Each number is 500 + 25 x the weight over its row's rms, rounded and kept within 0 to 999. Layers, rows and columns count from 0. Numbers have three digits each. The size before them is the row's rms in percent of the matrix's.

# q: layer 3 attention query, 256x256, rms 0.189, rows 84-135, columns 96-127
# k: layer 3 attention key, 256x256, rms 0.168, rows 84-135, columns 96-127
# v: layer 3 attention value, 256x256, rms 0.182, rows 0-127, columns 96-127
# o: layer 3 attention output (transposed), 256x256, rms 0.164, rows 0-127, columns 96-127
q84 122:485512523447525532476462462486486535513506475487460533515495494523468498515511551495462534461484
k84 097:452503590507474497486505547513488493517531495505497475510469463458482509551492534499473540519477
q85 101:579508537454491508517469523504513501497493537475496499507471460558456499469492531512525527500496
k85 099:486525508479466515522520525458534543506501520517485466509543491457453513531500515493494549505494
q86 096:509498560440498503510481532469529517496515511472489530474556520497516498515522513529532501502509
k86 098:481533510470451479526447505458519515460498535523461480472494500512545507531490504484482477493433
q87 103:495523454465488490461503490470526480470559488531479501479502523487459541492484488526510477508503
k87 107:464501502487443513512523493508479504543581472529523475513531487531464499508511477488531471494505
q88 104:499493495496513537516520517469481517462480497495516458533516506502491505520460522502441484482514
k88 092:461492492498486544473509546528461517510467522463464504496490492522523496466509501484482517501518
q89 111:506506502477490488491503442492526506492524522538521501483533472512562499531503540509456491467527
k89 096:534506507524507486506492497473522504464493511526523509501487521513506536485547477523490528497481
q90 094:499515549483508482489504478490517541526494496518458489518492480512474496520489458524516536508520
k90 100:478519529482534548480494477476481493482484478525494495524516440498527507541493519525475472551513
q91 095:500502485504490465502490540523479491519500513467487516484472494528455502543437496509501498517472
k91 094:524579504458524536455494496474485511461521509553508496463498504512487506486526488501499448465506
q92 093:523500483557469472531469490496524503495445505469478519525456485476500458486530543552505479493526
k92 097:510451495494537504462476519472516441468491460517468482540549532460485474481490502511532481510487
q93 094:468501512496514501454519504464484478509499494463505418516490506473499471491521518548506479492489
k93 100:479458513561499475504477479484487523474507542494454488486541472501511508503513503519531467490503
q94 096:499486499451488540495507501519478483468484485493501509437493462554513441483429450507491506505499
k94 098:556524508500524493513555487493505520497491515536515502462546499451466480466488519517480472525476
q95 094:481496528504521518527487501501504536466553555516535549454486473530479500527501489509475441451489
k95 099:531548504519496493497469497488544526418583514508470491496497480515467519492480500526481517476494
q96 116:489488500507518502520501514506494492495474521519547501480508505512471538515457455490548469525484
k96 097:521515501490491451473507509463463522510518497488522514528522517503473545521504522531503497473497
q97 102:475457525508529502503510507493493523495489502504494518481527493503515452493507490469484515508504
k97 102:474509477567507524491530485505531531498503529533490535497471510500525489450486537539527472474518
q98 100:465523488481538473513470531531519505486490492463454510477518486503477529490505469494499517507479
k98 096:472508486524455560509503453498518507480487514573456478477523484494553514524461514492482478521509
q99 091:455482559524544507553503467490530497501485512495498510505480522510490496502503463513531453513471
k99 098:546518454498504490451492475504527505465485531509504489535506530491471489448496509536482437495501
q100 098:496482485479482499482444493500537526502450477510503555546527545505541484477474529489488478523480
k100 099:516475507481538518534484481500476513481481483498480510510492531525447512459513548497478488489507
q101 092:501455510488522559507531519501525497467489487523506501484587477483529544465476491508477518505501
k101 097:492561446486478481519498501473509497483498487518524495535479491540540512466508503502483496463463
q102 099:465477456508534467485509511514485501484480560469540526505540499513456485504508484476496483505509
k102 095:490505487490487472478499533497518481502500522509485516537507472514497453471544483475511509469499
q103 092:528469478483521508525510475506484488503516518456498519438497472522509513472519463515485507476538
k103 096:485469481495481541472476522495527484498505533510466529476518540462534487489459480496528546544553
q104 096:583498492503500504518465510458536505538502501515555490505514466494515483549504467490477511534488
k104 096:517508445475527453562547475496475520525480520466508495546506481490554486501437463530522469506501
q105 099:506516478465539499499458488485502522487525508537531505485507520480521505556478539452433515498506
k105 097:523486467505532489478526506490477498481547448494483497545520471502525475509480512502491520462500
q106 098:467493534532489515490479497512522499519519487484496520512528505493554507550505513494525487525506
k106 098:479480480528505485496480490517493542447516553495479484541473508541494492482517511501494536483484
q107 120:522491485523500500515510549511496490486475490518521506486496512481496476503503483503544472520507
k107 091:479460518482548539521472538480487454536503455548487488448544468515520461493514509496530496522501
q108 089:514506516489498532509496500465500486505458551498482505538460500534521511467517532492542512493520
k108 097:478516473501503472541505517490481511522495477530500475523463509531516512499524554520502508487527
q109 090:490512515486515477482509484527493489490502503492474548504497489535511471493506471483490513481492
k109 089:485512472493488502516525497511499476470469471485517488441491536498454451479481538514507497549506
q110 095:550524471502490486507467499496507514479542480460474467480496472517489508528481521493497541511487
k110 097:511518538478491523505505491498501494501506538502508493527521515500510521552487509516490456529479
q111 106:480478550538482481488510481522467470537503524485510503503531503445488507492494520532513503506518
k111 103:491491485496463455496468488496486514467488534489494478471485513485458505478475554486534531508462
q112 086:523515483528532481476464463509516480503519467503496446452517465496491464484511470525510522494496
k112 090:540484545522510512487508503486481480527510492483462505519505502513492504512541548517506502494527
q113 088:446506503520459513478489521511483526503512557493526504523486506486512449493442509487460503509518
k113 090:457517504498507482553521535531506459554486517502477500519496475532518499471495505497495500496502
q114 097:513492542490500516514567475492497490508497461506493538551505492505512482518495449488491502477542
k114 101:518497516472493523505527505512489510492458525453527513463504545538480469507504467499474517537535
q115 098:468486511492489497535494485491476534477482551506468505520472485532547515521476519460510498461504
k115 097:534526495474532505461496528511477463468503472491527500548480509504525468472513483500563477521496
q116 101:512480470522508485524493527501494508517491512490521491496506467482533524527486502536476494473494
k116 105:512531466525480508511515501479506515534529507496490503468474462495510511446483529505522530505495
q117 103:538513487507521510528502519533486493517538471495468508529474512498500494467537483506509536516489
k117 101:525506495468485533508479534521513481491508490501494491531489479503582503460542443498442503481507
q118 105:525504530493482448502562554514478485535535496481483526499517532491516500466443519492537563505499
k118 107:458557530507471507508472502529525467495474488485545497506429526489512515473497542452480546481441
q119 098:500489513467472489468527473521518511494473467492486507496525542481522479505486521510487505493515
k119 094:502470551464491512503501532537436525598483472474491505458491487517486492511494507476477501538533
q120 104:480507469557482546485514489457499463446514476492457431492499518512526506489520527512509488480528
k120 102:513468482515544478528478517539506498505515481506516481453488467488501501485466505480511487534482
q121 091:496489495453491567509526546542503529483454486502460481500576488509497581507499508513490514506478
k121 091:522486487447440509528517493496504465505459517457493506448471486532484499499489512477530485467499
q122 097:471469465497493487497518504470493478440504509512487508485497519497480487447486482514504495514462
k122 102:483445495511491483483504502510448500538518493523510493504535521501446491467523495522556488514510
q123 095:529501483495499544499472505463520509504540511510551471509523464491478539496489527480509472498539
k123 097:515492477479502462521487514481515483501524491506538495522488528540503525506498481502490544474514
q124 105:473467501517505452498537482501486492515525515491527510501478501487462497434540472482503505459521
k124 101:501518488513501506499526495509504472488534491525507510503484488445498524477481529475461537486530
q125 100:514499519483528551498450488540503512493473487467495459494489463488519473525486531498506493517473
k125 093:554520510450499516443492498494507505448502480470482486515533477460455481471508479585472493458488
q126 095:474512520534483475480510521511560536544533510503515494476505517482514495506505450484514483504502
k126 096:468504486532510488493463466515486504469481528467452510504492449497529525525521470489483517525487
q127 096:473523491515501473485497505525503483473483494486510506487492553465540473498488516497513524497507
k127 104:538491550500500483493483510477525486500487487504514513519484533505498505472512507484463531468449
v0 099:500491532503502536507467527511470513504509477536466493472511469454561489491466519475500466467505
o0 093:472526505488488504495491517521502470443527503552434467484508540505485489479500481523481478502560
v1 096:557493465492535501520501486504463491495494504503533542502503515494493482519489512479501465488497
o1 098:542499501494509518541496496476514481502498470505482521516517498509453459472469517471482508482500
v2 095:472505525483500505497522515557537473463454497488482467464520532490518469455515492482505464500502
o2 089:504507484527508504508493500479525514463488506464505471458501525515515499549525483515457502489532
v3 093:475534520509546534534484437503500512512515525523511460530460490464459487485503509513491510540438
o3 096:496485467519499480460525479515491532507510481461539483533510512466523479494540520522499509531471
v4 095:525487475497481511509471486509493478492517523501549534512463474503536504509475482522534495500457
o4 095:459433484539490497464470527549506491566511517495494516495504472484509479513483486492523503543512
v5 100:500480547491502492502486496451518495460486466494503486503526485493503469477500499479507481471500
o5 106:501478550511503518491504538473509509448493501496485455564508478475495527461460493461521488534538
v6 103:485480537511473494513499546497536462530484506527520532546519494485457509479453508525444549495497
o6 102:487479501511478520484492513486489511514515510525469539503501513491453482493514481468445546425542
v7 098:533514459513478533489511500504540500500569540503548535547497508500476499517475526507516503516495
o7 090:468473487553507521509525516471500516503524504509497507530502550514491584488451483505526523483486
v8 104:487514516497505468543495494511503534462558525489492472529540559513493505481474485508489486476498
o8 106:469510512507489518481512501527486524475496555493534545477517519488467468496455527496528488509516
v9 095:501435500550465494518482503532513540471489500568519496485506519497500514541522463484512504521537
o9 095:481490491540474513480455473515576530484508509484474520511478518491505482490541500518475526538536
v10 097:484488471500478508445465535513513472536472541509540459539461509510471514539496506532474485519480
o10 095:508478491521537525476490568492510502500484515490528515504477529506509501487502494538464475503510
v11 090:499515475463512487486487520473471448531495490504490544504514489479541509492497508501521534487478
o11 089:526485471530512514463495512491542491530485494483546513466515512483486515508447455455528472491517
v12 103:511519505500511482479527512526488507520533516512504544463485539517477508440525549469469494519463
o12 097:472499533474496518500496490517521522495508531469471466519499494531521480473510496544504457534563
v13 097:457557498474533517524473440511512504505511533502483534518510512504502490540486512457500523504531
o13 096:461508491448456502493492470475469471537492542500493523456465484515484511467502557454501468530497
v14 092:526494524470509496454507506507489505494504481512530481502524503506519500547495451499522514511538
o14 096:539538544511482534536512490466490498501492491497500500519521425507524490483470500531504509516521
v15 101:501473495486495483489485518497489538504500479477484470520505487536471494529540493471498482526502
o15 099:522513463522491485505540523555519476461487487492521528469497474496476485508511552500513497529484
v16 094:502524535493512512463531482465502489505484471477488536535488511501491551498465481510516472483480
o16 097:477511538532509488453516529499506502524516517522480479491493530487467518532506435499499455486468
v17 100:466525474486553515500514437499495449503479530515528483498504501480534499515487512499452463514496
o17 102:502489475474529507479486511471528524508482497468500514509481468461509522499455576457500476478480
v18 101:524509524469508481489534491505477495529470472486515458454514530513519489482493500504463460546488
o18 095:521470511544509506515517517495506524495524507512493493464483506514486492507492529461464525483445
v19 104:467455472514533476493552538520503467527514474507491494483487489490484513471476463515493479513471
o19 099:462504495534517489538465537510464525545483481496521490495474552482566500488502478504463488506503
v20 100:506469524469465535469453511528525519528467538513451479512461509544510494522517509506519471465485
o20 096:524503493536525549477511497515533493506482484480481468483471518505516512440551461464527446497526
v21 100:438490524525491480475484510492526473497500537522497507486525538447453465484502486569519499520476
o21 101:447520491471475488487484510487525532520465490509511544475496503517520473497470514455512503452441
v22 098:486474486478473487454537510508482474459451511507495494478477496494457514480460491502418497459526
o22 099:488502533529517550500478535523525510494518548530528534520462490488504479490506507529476502519476
v23 107:527478551487500502515496508504475524523522498510506509463461497534461555501504529438545541546506
o23 096:513456475508532471517482510491514538508521504556481533486486495499446504473529505507514527517521
v24 104:469496517470456468508525508520476498503530508518486552502527515534432444480480487464526466532503
o24 097:450463500509471519496479474471494472498493518499500477493498547487484472465508473513473462460521
v25 106:499499494493558515478468500520503469536501494478498544517540515494466504505522455504504474515544
o25 106:497512463510500460508508499482504478551503470513519547520496477476497485499477500528488520466535
v26 097:510473516470477511485453469478469547547484510523498479549530523522492499508505506500512525524532
o26 096:512430504511469528517505518463451507468498462493524451481486477507506500503468501467487512502508
v27 094:524472503484513492478470442474509471468520484554489529459493517493469492521489486450518505487488
o27 092:510507504484495483525489424507471503515521503539485502492443482500496500523514509512531500538531
v28 100:532511488477550491500470497481516513493453495511444530493497470502519485520492488483514480521487
o28 094:482507538512516505554493503539506509474488512488539459494521462506490479460531473471521485495524
v29 096:488482484495478469498511480483494460514483494503486517455475463453488490471500501483520503444515
o29 089:476498523480500505493509503544516505528502530466467481494481482504499517512451509523546496503525
v30 098:427495509504519530563517492523520515506471479483484517441534493510443507507497485495514420521486
o30 092:437484488497491493534486553476525520498486548493475495522525499512436491517449512544515445515510
v31 098:507461492530484479505486490485501477554511481530498487490499504506524489522496514443505499531500
o31 100:505505514530484532498483494518493509451490467511464520494517430517497468499516499501474489473484
v32 095:557457510528550542479499518495497530482516499519502458498502515513509459520521480538429538498474
o32 101:509478512486544500470520492520469557475467489521536487482519495471504503501589481508473501477448
v33 095:533438516509489469549490516465514471516540544507525559539499501528467456525519519491484500504478
o33 095:534480504515482489515536496481496476432461498483531553512476492509494503523523494463503464498526
v34 103:519542520445534518537477461518520484469492490485499466527516476507491507504507438446492494516500
o34 097:512507492488551495524537509546502474469529528494481531502456491477522460463509471483493478484502
v35 099:489502509487486497487548507482537478490476529526490496510524481503512440486463492525507447516507
o35 098:488512508479517512515509477475458520547466495532526509508541499525510516461499481443510464516488
v36 100:549501560479465469552551536503419498486499501535505516484469493482529546460476479492511489466519
o36 093:499483473481531497461493507471470485510473524579477520490541433488495476466453513523506496471507
v37 099:487530491512528505494486492524481525520476471477494486510464469509499549488504515507520540495504
o37 091:504516515521495517513482483518538501503488442468478482531495497528513481510476511508495498500483
v38 105:497467480541516522470508563522510558554485458524488505509530521466543498483510504508488535557470
o38 102:487491505517503508508472533475546521489524501499443443515506524483481514478526484523468504504467
v39 098:508491470511533476509514508458506516525505464478491524493471491569528512518526524514498484498507
o39 097:540515524511541482483528536489559515538502470491510563498509479514568469512464492483473509559427
v40 093:495510508515515506542495479487514494516529454443503455511505486498478550533490488450487485457494
o40 096:506538453476512452494522510506471477504508523501548498535509476543497524499524531484498488474490
v41 095:473503473507485499484519490479517465456483484476509504505516523486499528467477470538530519512523
o41 095:462475529544489550522468493491504485514504488480504458525494466508482546501480507553478521502506
v42 102:478507480510459486463463517493477480545504461500498502478523552439480504559489489508482505506488
o42 104:487486469537492476442475518459559475524511526492521447497493508497495503514479507461483506480506
v43 100:536474498508510482521460498525528506517493481526506531473473513472582489495458512459503461500512
o43 092:459482474493502504501500541469514490454490513533488513513516510503525494506467509496512463502481
v44 098:464477470497454484432508515513461491487457509545500473525509504490527512540465494501453510507498
o44 101:491498475537517496509497524493473489490511481540527514515515547502515475496441498497509491510515
v45 092:467522525467516540486496486488500522491515520465493515486488481522466476509474438515468499506454
o45 094:497486508517516496507494509478484534505511485517507466569499538513504523520543492500505480517506
v46 094:477502530535538509503486529483476465503493559485505526496482510469483489483517487511461481501477
o46 089:534524529511481486496517513511510504454501534455470488502509514469511514502518470460495495548491
v47 103:510489482484524494483504532501505501516478480555544544446482478484482510517567474486490457521484
o47 098:497506487523518516502508542490532500504496505502463529486497503500523520501519481514514459505499
v48 097:508546512485497510512559514531493495511509535475554502455481460500510470543502500506475464492479
o48 097:513511558500445491503487503539508509563496465472495542512514505466478485472486474489464506495466
v49 100:512462475479564486500503531483495514512535543511492542493464508518513505490505509500506490523442
o49 101:519494510518534520501474542465513532516536489504515548519489500512492550469518507511506493507477
v50 098:499474517538500509488466485490500496497490498502449523541463473540531449480496503526528523456465
o50 091:510483514502478521495483510472494481524496469520508525525491496534479455509498489492502479527459
v51 098:477453511523477527487524492505484494478480547511472537461508464511499514504502460490452493489494
o51 096:511469502516534483452499472527468550527497517504469525500509505475511495471469466498485526499507
v52 092:485471540487505533474521493537530487509510457500486497470527478504534499477522479484491505517495
o52 096:516503502500494509493516501492488511520495524477459494545481460505486513490525450516514501537499
v53 095:472514526476512501479525503533526499519506504500500449474507510479549525509544527450505553497498
o53 099:499541510472518494486508541465520479505539561489508484503458490530493509495509507438524507488514
v54 101:522454518468498526443542498490496483526477519512483463509526511520527487473498504509507484485450
o54 095:471437518493510515499484546501527543520465505518491463480490482503531559517519448490489473476481
v55 093:523489534487509508484520549502481515516474507492477482459523476493496453527517511497470509522511
o55 095:518525478498499503512480488505505552461492491513482471481505527493518503594502460530514469495499
v56 094:483426512495516501525441489518469473470503457529500513548507529517454543480493485456481487454513
o56 096:476501522472502488478460460496512503491494517517529485503522515519441516499492457480482450447511
v57 099:476459499521472488524477526482515516549505502479524517505493553517528521522480493506477487525516
o57 094:536474491491463522511463533539542485529510540481473514462530522491490506516497493477491520543526
v58 102:515540510499523487539540527532516505492483497487483482511510504482439500540455514525512457495503
o58 094:465507459514537482501510508494512451521516490453471495482497491490452500551524524517539491482545
v59 105:539462533483474478510508498489468453472523504511494482493516505534482483436546488475502516463490
o59 106:516516485481501524550499501490467433516513458514488456515480512499462542482526487474502519514518
v60 095:470457494506533506487500526494494493497498501496493504485494497471516493501520469480501506555476
o60 099:493508492525536503496542506507513519530520521493533525485486533480539477507510414458513518510529
v61 102:529521480502505493506504500468504457527513496487468509513512511504542546483487471481496501482502
o61 100:545468512492500565472507550513463497485513486499506511494489495529511529529479496501512529519535
v62 096:437520523497484516503543455508508515511505517514487490495514499532459483507520490500489462534499
o62 091:493538472513471502505525495522508494485524461520518531493493533533483523491517482510506472527491
v63 106:450534458540529482466500516529510532490504529507504514525448472503506507514431511508511506536518
o63 111:546507478511531493486480521489530522511498502560559478469517542533506430549488509514479495454512
v64 093:499488485514461487523536460496502537501511512489469477490554503493497530508483540499491494531493
o64 094:510536465561491517498526534483474497509491503525481509524516457464470507480495502484507493526486
v65 101:510475543480453494509529477462502516513454510502541436522506530469504479509469508507484508538499
o65 100:491473501508487508516537475481483503453484477494530510457507491502483491525476495528473500514540
v66 097:508453510538511474565504495474497491501493483461514509509512488501514499526473495475522473492511
o66 091:501477498509456479482517493532488509497510487467518501526486497510463494501457516462487519526498
v67 095:534522505517498496555508473498497481499546485499505489495505495499491533534560464505542503507543
o67 103:495523492511486476539535521530498477536525492481479457490510473550510458495482559535534569526517
v68 089:482514515493534507514540460498538494536518458481499499542519503577503532478491484486499521513491
o68 089:519462558479478520528555531478477498518512488480516508472518545536488529508505491476502493512466
v69 097:464491455505451494547515484485493520520463472519492482476548539503492504491501496508529453501473
o69 094:480495481556437468517500474536462496465488505500501512505476557510501499531479518497514496506428
v70 095:491543483479469483451526492486518512494534462512492569473502536478438512466505525496521474457477
o70 094:512477499516493465469514518483507450485517449507436548497489504481519528478490496496529464457513
v71 101:469506491494503508490505524492512456474451484517512485479496517516490472515547474508498530510520
o71 098:489504525492490495496499481504467490456526504445501494482489478457534516528505521470475491479530
v72 096:522501486527520465508516489454471530482490479488489519504515506493512533483491477461506482497469
o72 094:504519459518507470442508483478489501482520528476456500472507460507509530491490465505521520512514
v73 104:455527505496493508505479502503531509547500504499498438492479494531523494521504460504497510452513
o73 098:530507487523503470467459561523489485477479498478498491527483490520521476540525545478500543478520
v74 097:559515491475518478500499489545490504471518494483506514440498487527535505494500559536496507484500
o74 100:459436493470530496476518483517489507485509531527506489474505494544523495504509513471487484485519
v75 106:534520500481495494531521496491529522466488517483493481511526504549513505514495523540518499524517
o75 100:505507510508480479513537471503505524531568492513473503479515475496507503493526489471522473547503
v76 102:523519486531480494497466457479495510489485468472522531484477452492497541469491478504499524475478
o76 097:481494506489516491478508502462521519529502505491514485475464484505503544465513506472517496511489
v77 109:462509504449509519529472533537515503519466520545477480482522520466529534479508457503470584503527
o77 101:519562527506508483518468520515511487500524546498501506474457508474488491484489511519520514487485
v78 099:509480514511486504480423535501511471506535477495502519516497505489505483516545509524485523433505
o78 095:481479524501490514520505493496505475478538530500483496515492499495553458516535517483472519442489
v79 104:497521549487478496531493466473493484510501514482492490523527497490497489490485512495477516491498
o79 103:497496491504469501498517485500443496508529516516489438543544507519467476517522465525512531512512
v80 093:501549503524546476521492504438517527501499467498501468512529511524543472469487510502517483480448
o80 096:496495506462516477453487499493460569473490451487496514501515538490492553513526522513531491553528
v81 097:497542483485472515509482498491494527497496466500466504512528437517535530526473469541460548494485
o81 097:508491454433474468498473513526444516515527458482487481490484515500536494478457515531492532475461
v82 101:505499433495507557509490464459485524527536497543470506503535486509551471512517432466536474505469
o82 099:506483499490504484565562497502432522483481500475531533495505499503518453462529535532524518569457
v83 100:486513521510492507529468490521487472485478485513531487514497481485486466478452503533488477523482
o83 098:452453528489448479484502485508515496476469498468523494534511517462472514459476499478506508489461
v84 103:473505500498425501461477469499544518514478476505537508495475493485510432507524464509490491481482
o84 099:472486537478500477447522519487488554490489501516482500514539438489507484512494516477486539490435
v85 101:534451514464479494508535505483488525475512508513474487519493452497542556491498532449518562477473
o85 095:500461446478509517484435490541493510516521490525481515502539494495503529491472500498498500513472
v86 101:507493479503468514496515491441532490486504488503484531537494535455487491419508534485458450523485
o86 097:479486494490483475500489481520494499520492517563494508528514480492486449476516509517490518517497
v87 090:555510508502579485564538496501496485546494493482473491479498474565503499509519587486469506528541
o87 093:577520474458473520484524500530518500497488451524452505496459438530511464524518455489523475484484
v88 098:484474486496432515506522486522504536508537475539514489483518477532487531466510509496503514486500
o88 105:527541517512491490539535500522468500508513492522448485503481515489448509449500460512517504494504
v89 106:489494500508519512504437477482564478515496531490492479491455506483517496521498540464487522458497
o89 099:529510477478510515464502499513466520573510498513483513489504499518546479503543508488528501510524
v90 096:479483474511524481462474506502493462482499490523524477522537517486497473529466521457456468534487
o90 099:491510520504513518495498504466516516463482519501491520528504506495480515541498493478491527520478
v91 101:520480497478495536483489544488492493521511507490543544498494492469556466514507486492459482537502
o91 105:512441509529481510494496500494512517481465502480485534473522487514522515483482483488489507551512
v92 091:476504499517514519509513481440497477504535503519500508542505546524496501514532521511517519519520
o92 095:501450532514454493512519467493523502514492535538467492511487482507515535496503521501498494514525
v93 085:531495482473520503543508505515482445539497519469535496494474486451559509509502471470496526499489
o93 091:520488512524513517491549510510451458496491438457502485494503492480522461507518498514487486528542
v94 097:500511487459562494467478496521539501495482506496500494536508503494502499479510487466542524448505
o94 095:439488506511524509472510497532516491487480498481515493529506473531525562530524524497535488478479
v95 092:484507443508449542526495466525466519512506530498503484544491479511481515447513499503507450524445
o95 085:494479512514529500520506487493490538515544512535484492538476520516482517460512545503493450464458
v96 102:505483495462496506473494453509465508486496554533489510478506466520523461564502489476497499536457
o96 097:488507445480509496457523483488518530487502497516483518469470489561521494463550495478504482575507
v97 104:522512506473485510473526511511488510518465530492524509482514496502500526490501507535490548499500
o97 103:423453490501479493511494459513449466522453470547510474463512507503526517474458521540522501468425
v98 103:478481493467478529426521571540516464488466533482493472505501499442484512470480501491526560510478
o98 098:448576494514490489520501554519535435544494524475472461485494491485476514518481482439474508506491
v99 104:515500436536512475500503510547496512555474520532461474506479515522463442487511493497468485493505
o99 099:510547467503548514511507505500531508521474474489512467476467539528486500546534514554493495495502
v100 095:549492524454492485496491491519514508478491472498525488517478438478514530504504481470512491519460
o100 099:525521513497483480543508517547528453491503463496452544484488465492511477523543486489509498517458
v101 095:498567438502524492488492509522518458503479479477480535489524504523516472498525497512474479493519
o101 090:480523477481484470510488489511520539512469476493458506546498495508520496525519513487500476467524
v102 095:508454491505472485491519487482476551522498440514520497507492468512460509485518537519487531515492
o102 094:483460494536503501488515503494508559477521482496546513460506543517451541511488465533511504525509
v103 102:530521498500488479486524509502536491487479481498513525510492501473509504536490490514500488468485
o103 099:547500528478467512502471517483518493514505510483514517489457504503520485509483479487508528449493
v104 103:477518504485480489485505479467499462555463485476498474500540492435501509489508482474544499476515
o104 111:491525464475458480488512538490468476494485487528501481507535479479519499506473470480529516492551
v105 096:491485498521506511480496565505473502559523526518512523523477510445488473475489506513504496492531
o105 095:474547504529506513474531531527548499539502467528537524482507523517506480499486530510493537511519
v106 095:527432501488477450564484481508503522486516479504483497516489520556491488479569481450500497491507
o106 099:483483511480515477510537483505460535504513514487539519514497497550499500526507526479493493549502
v107 099:509494540486570487487479540521489535525522510489467517543475528537552545516510514481477548511488
o107 096:523489507475536473516496570473552476503556503476510514515468485485492488518504484506483514513502
v108 094:493496497542505493473508536494491570486521521494481462474482528474491528472484527473488526523497
o108 089:522497509528488511491514513478487527523471548512536484521489448511473511497488502539508520514501
v109 102:514493487470463475480522558496481498528503512498495482465516524491531462445466465460532501501466
o109 100:502470493480516504467484524524514510476546536502498468486529513488539508489498459508531500524472
v110 101:505508471487508498485476434498477476508494483511484481496485550484500510496471555453514477487509
o110 091:465556477473519525486490539533487505490475480487447475548519500508514518509468523478517504522508
v111 094:542493478480505524483492440454494469500501463476490552478468497494523506469506503486500491465509
o111 092:535492504464506441481543462487503509509470493502511500480482464455505518519520514506496477507482
v112 097:497533540498524515464492495501508542474516509478513510510507478496496494498519505499487492506479
o112 099:485447515497511477486495497527538498562525505483479528492474469495515517529573479518494498530562
v113 094:507490548498501511521508486487454474480534470535503498538520504509443512452481476534488502472494
o113 095:506499507496484503469494483476443458465483508513517467472528497515449553506473529498506507468511
v114 101:450505516483493493496504517478474520496519533491470511520507501546515507485545501487526508485516
o114 104:484541467484538518513486495508496486510492532526506485480444498511513472476492516526506500523484
v115 102:504504489429495484502497525523508524463505557505520512516502501445464503545471470464477555519553
o115 096:479483519527490552504495477508507519487520525507482446498517507486449476522488499454528546504541
v116 096:520502490487498508482512511476507452568477489485471486517490526472555516495506514512548548466513
o116 097:516471516481513493476489516501501456505488527469511478502465516490508518517483489480511526520503
v117 104:482541496463493478521517469485517490497535513479493485504544530506477491543542500525524520504505
o117 107:493507517476474501503508465520513511500508514471447485519471517520559499505492546490519496519468
v118 094:478525481520510480519512510507491519517462477512471503488521521491495482576552519536460464522537
o118 091:491529471513500526494461524484517472512479490498529498453445474499476496478532529520485495460504
v119 100:511509515490520545529517485497497528511528514500493496519500482525479491532538527522456475486526
o119 093:521472495492481507501476467496489521494462519489498508507520542503493485484564549472505533501477
v120 099:494509510535502512545457471501494516490513491499482507532518468525497527467458540500496520464531
o120 098:481494521527503527478510540493496525535520494494503472565501478486539526493486540488509531486513
v121 100:480499516431476484494496499474512456532494515534521469544483439514493527487527514481476503518495
o121 092:476464526486529485513537482487522483456463509519475525520530507543505509481524537463502528524504
v122 100:478517479526525450487497537541505485495491469534533475552550497499491539478505468534513504531478
o122 100:495529495506508450500493533500482449474460519505522518506507513547492487546469507524508513480486
v123 097:522484507488521497518496502468495504511488506490506511491490504540485488482495509516472444517495
o123 087:472516513457496495503504508490454536512512502503505504501535533524511517493528493538490478456525
v124 101:515505505531485503545482492509486507511525497499475496512521536511511521442476506511536494453476
o124 096:471523495509530457494515550484453530491492531495522517498532476497503527501472522500486517488473
v125 099:518485512514455503522499561513512521511485490486476491483510553514503529512524498543504508488497
o125 096:497518510565512472541481503472474475474509465472485459495471483510500499497456502516463546494506
v126 101:506429540507553581481488493507499508533437549515485510504470492512525514485474502533463557527480
o126 091:545506533477474479512498498506483481545489537482487485501491489508496508533504493521479559550486
v127 099:482511513495452506458543535552532487472491490521488491478452438441493471455490527561477542530512
o127 094:515497561495505526445501488501479499478499500497473528467483463462508479457527534486478537507527
q128 096:485485508476495482521487498497543474506485496517524546455526508494515468552535506504497521466519
k128 084:505491480493446483514482497520491488490507490482521530534480505498505507458494496507494503510465
q129 088:499524476493469494518504521474505519487500478515488473540469523480506483503461510474477515491497
k129 100:512490503468507492532512544523464499481474493462488508526495505461490504523466490529503513514484
q130 082:534466525438505520502529469461524549499528495476467507475504475490527510438530464496504505467499
k130 104:538506505528468486514506454495485543498529485496498526519503502536469504473562468489516484488492
q131 089:483488500538471485494492503447489480479483503476531507516478490472469459490482476530494475527500
k131 102:503527470492460488532498517467447468487480455460528516504498531520486473504474477517532501483531
q132 082:525520498467500536516519500498547488521533477460507528506488497507440525520493501550526498455510
k132 100:471490499474473496504535540432468477475488492454513490498503571492489514474502502474494530459461
q133 103:473443504518511512531486469505508450510481496517494495505519455503444521452442499490495443431554
k133 110:485451491481536450534478454498482500458538496546504482541497439507477497478522484494483509486469
q134 101:495455533476526507487520523531496507520485486456476475502568490523533485499535515505526493477498
k134 111:507509502485488506508503490526509498564515515540487469465493474530475490509515475505496505522535
q135 080:458497546476510519469441475507494518532471484478510500464472497475524469507523497489478543482493
k135 096:503479541490555511508453501526524478514470529526530503520541514509479484490463490516509542503476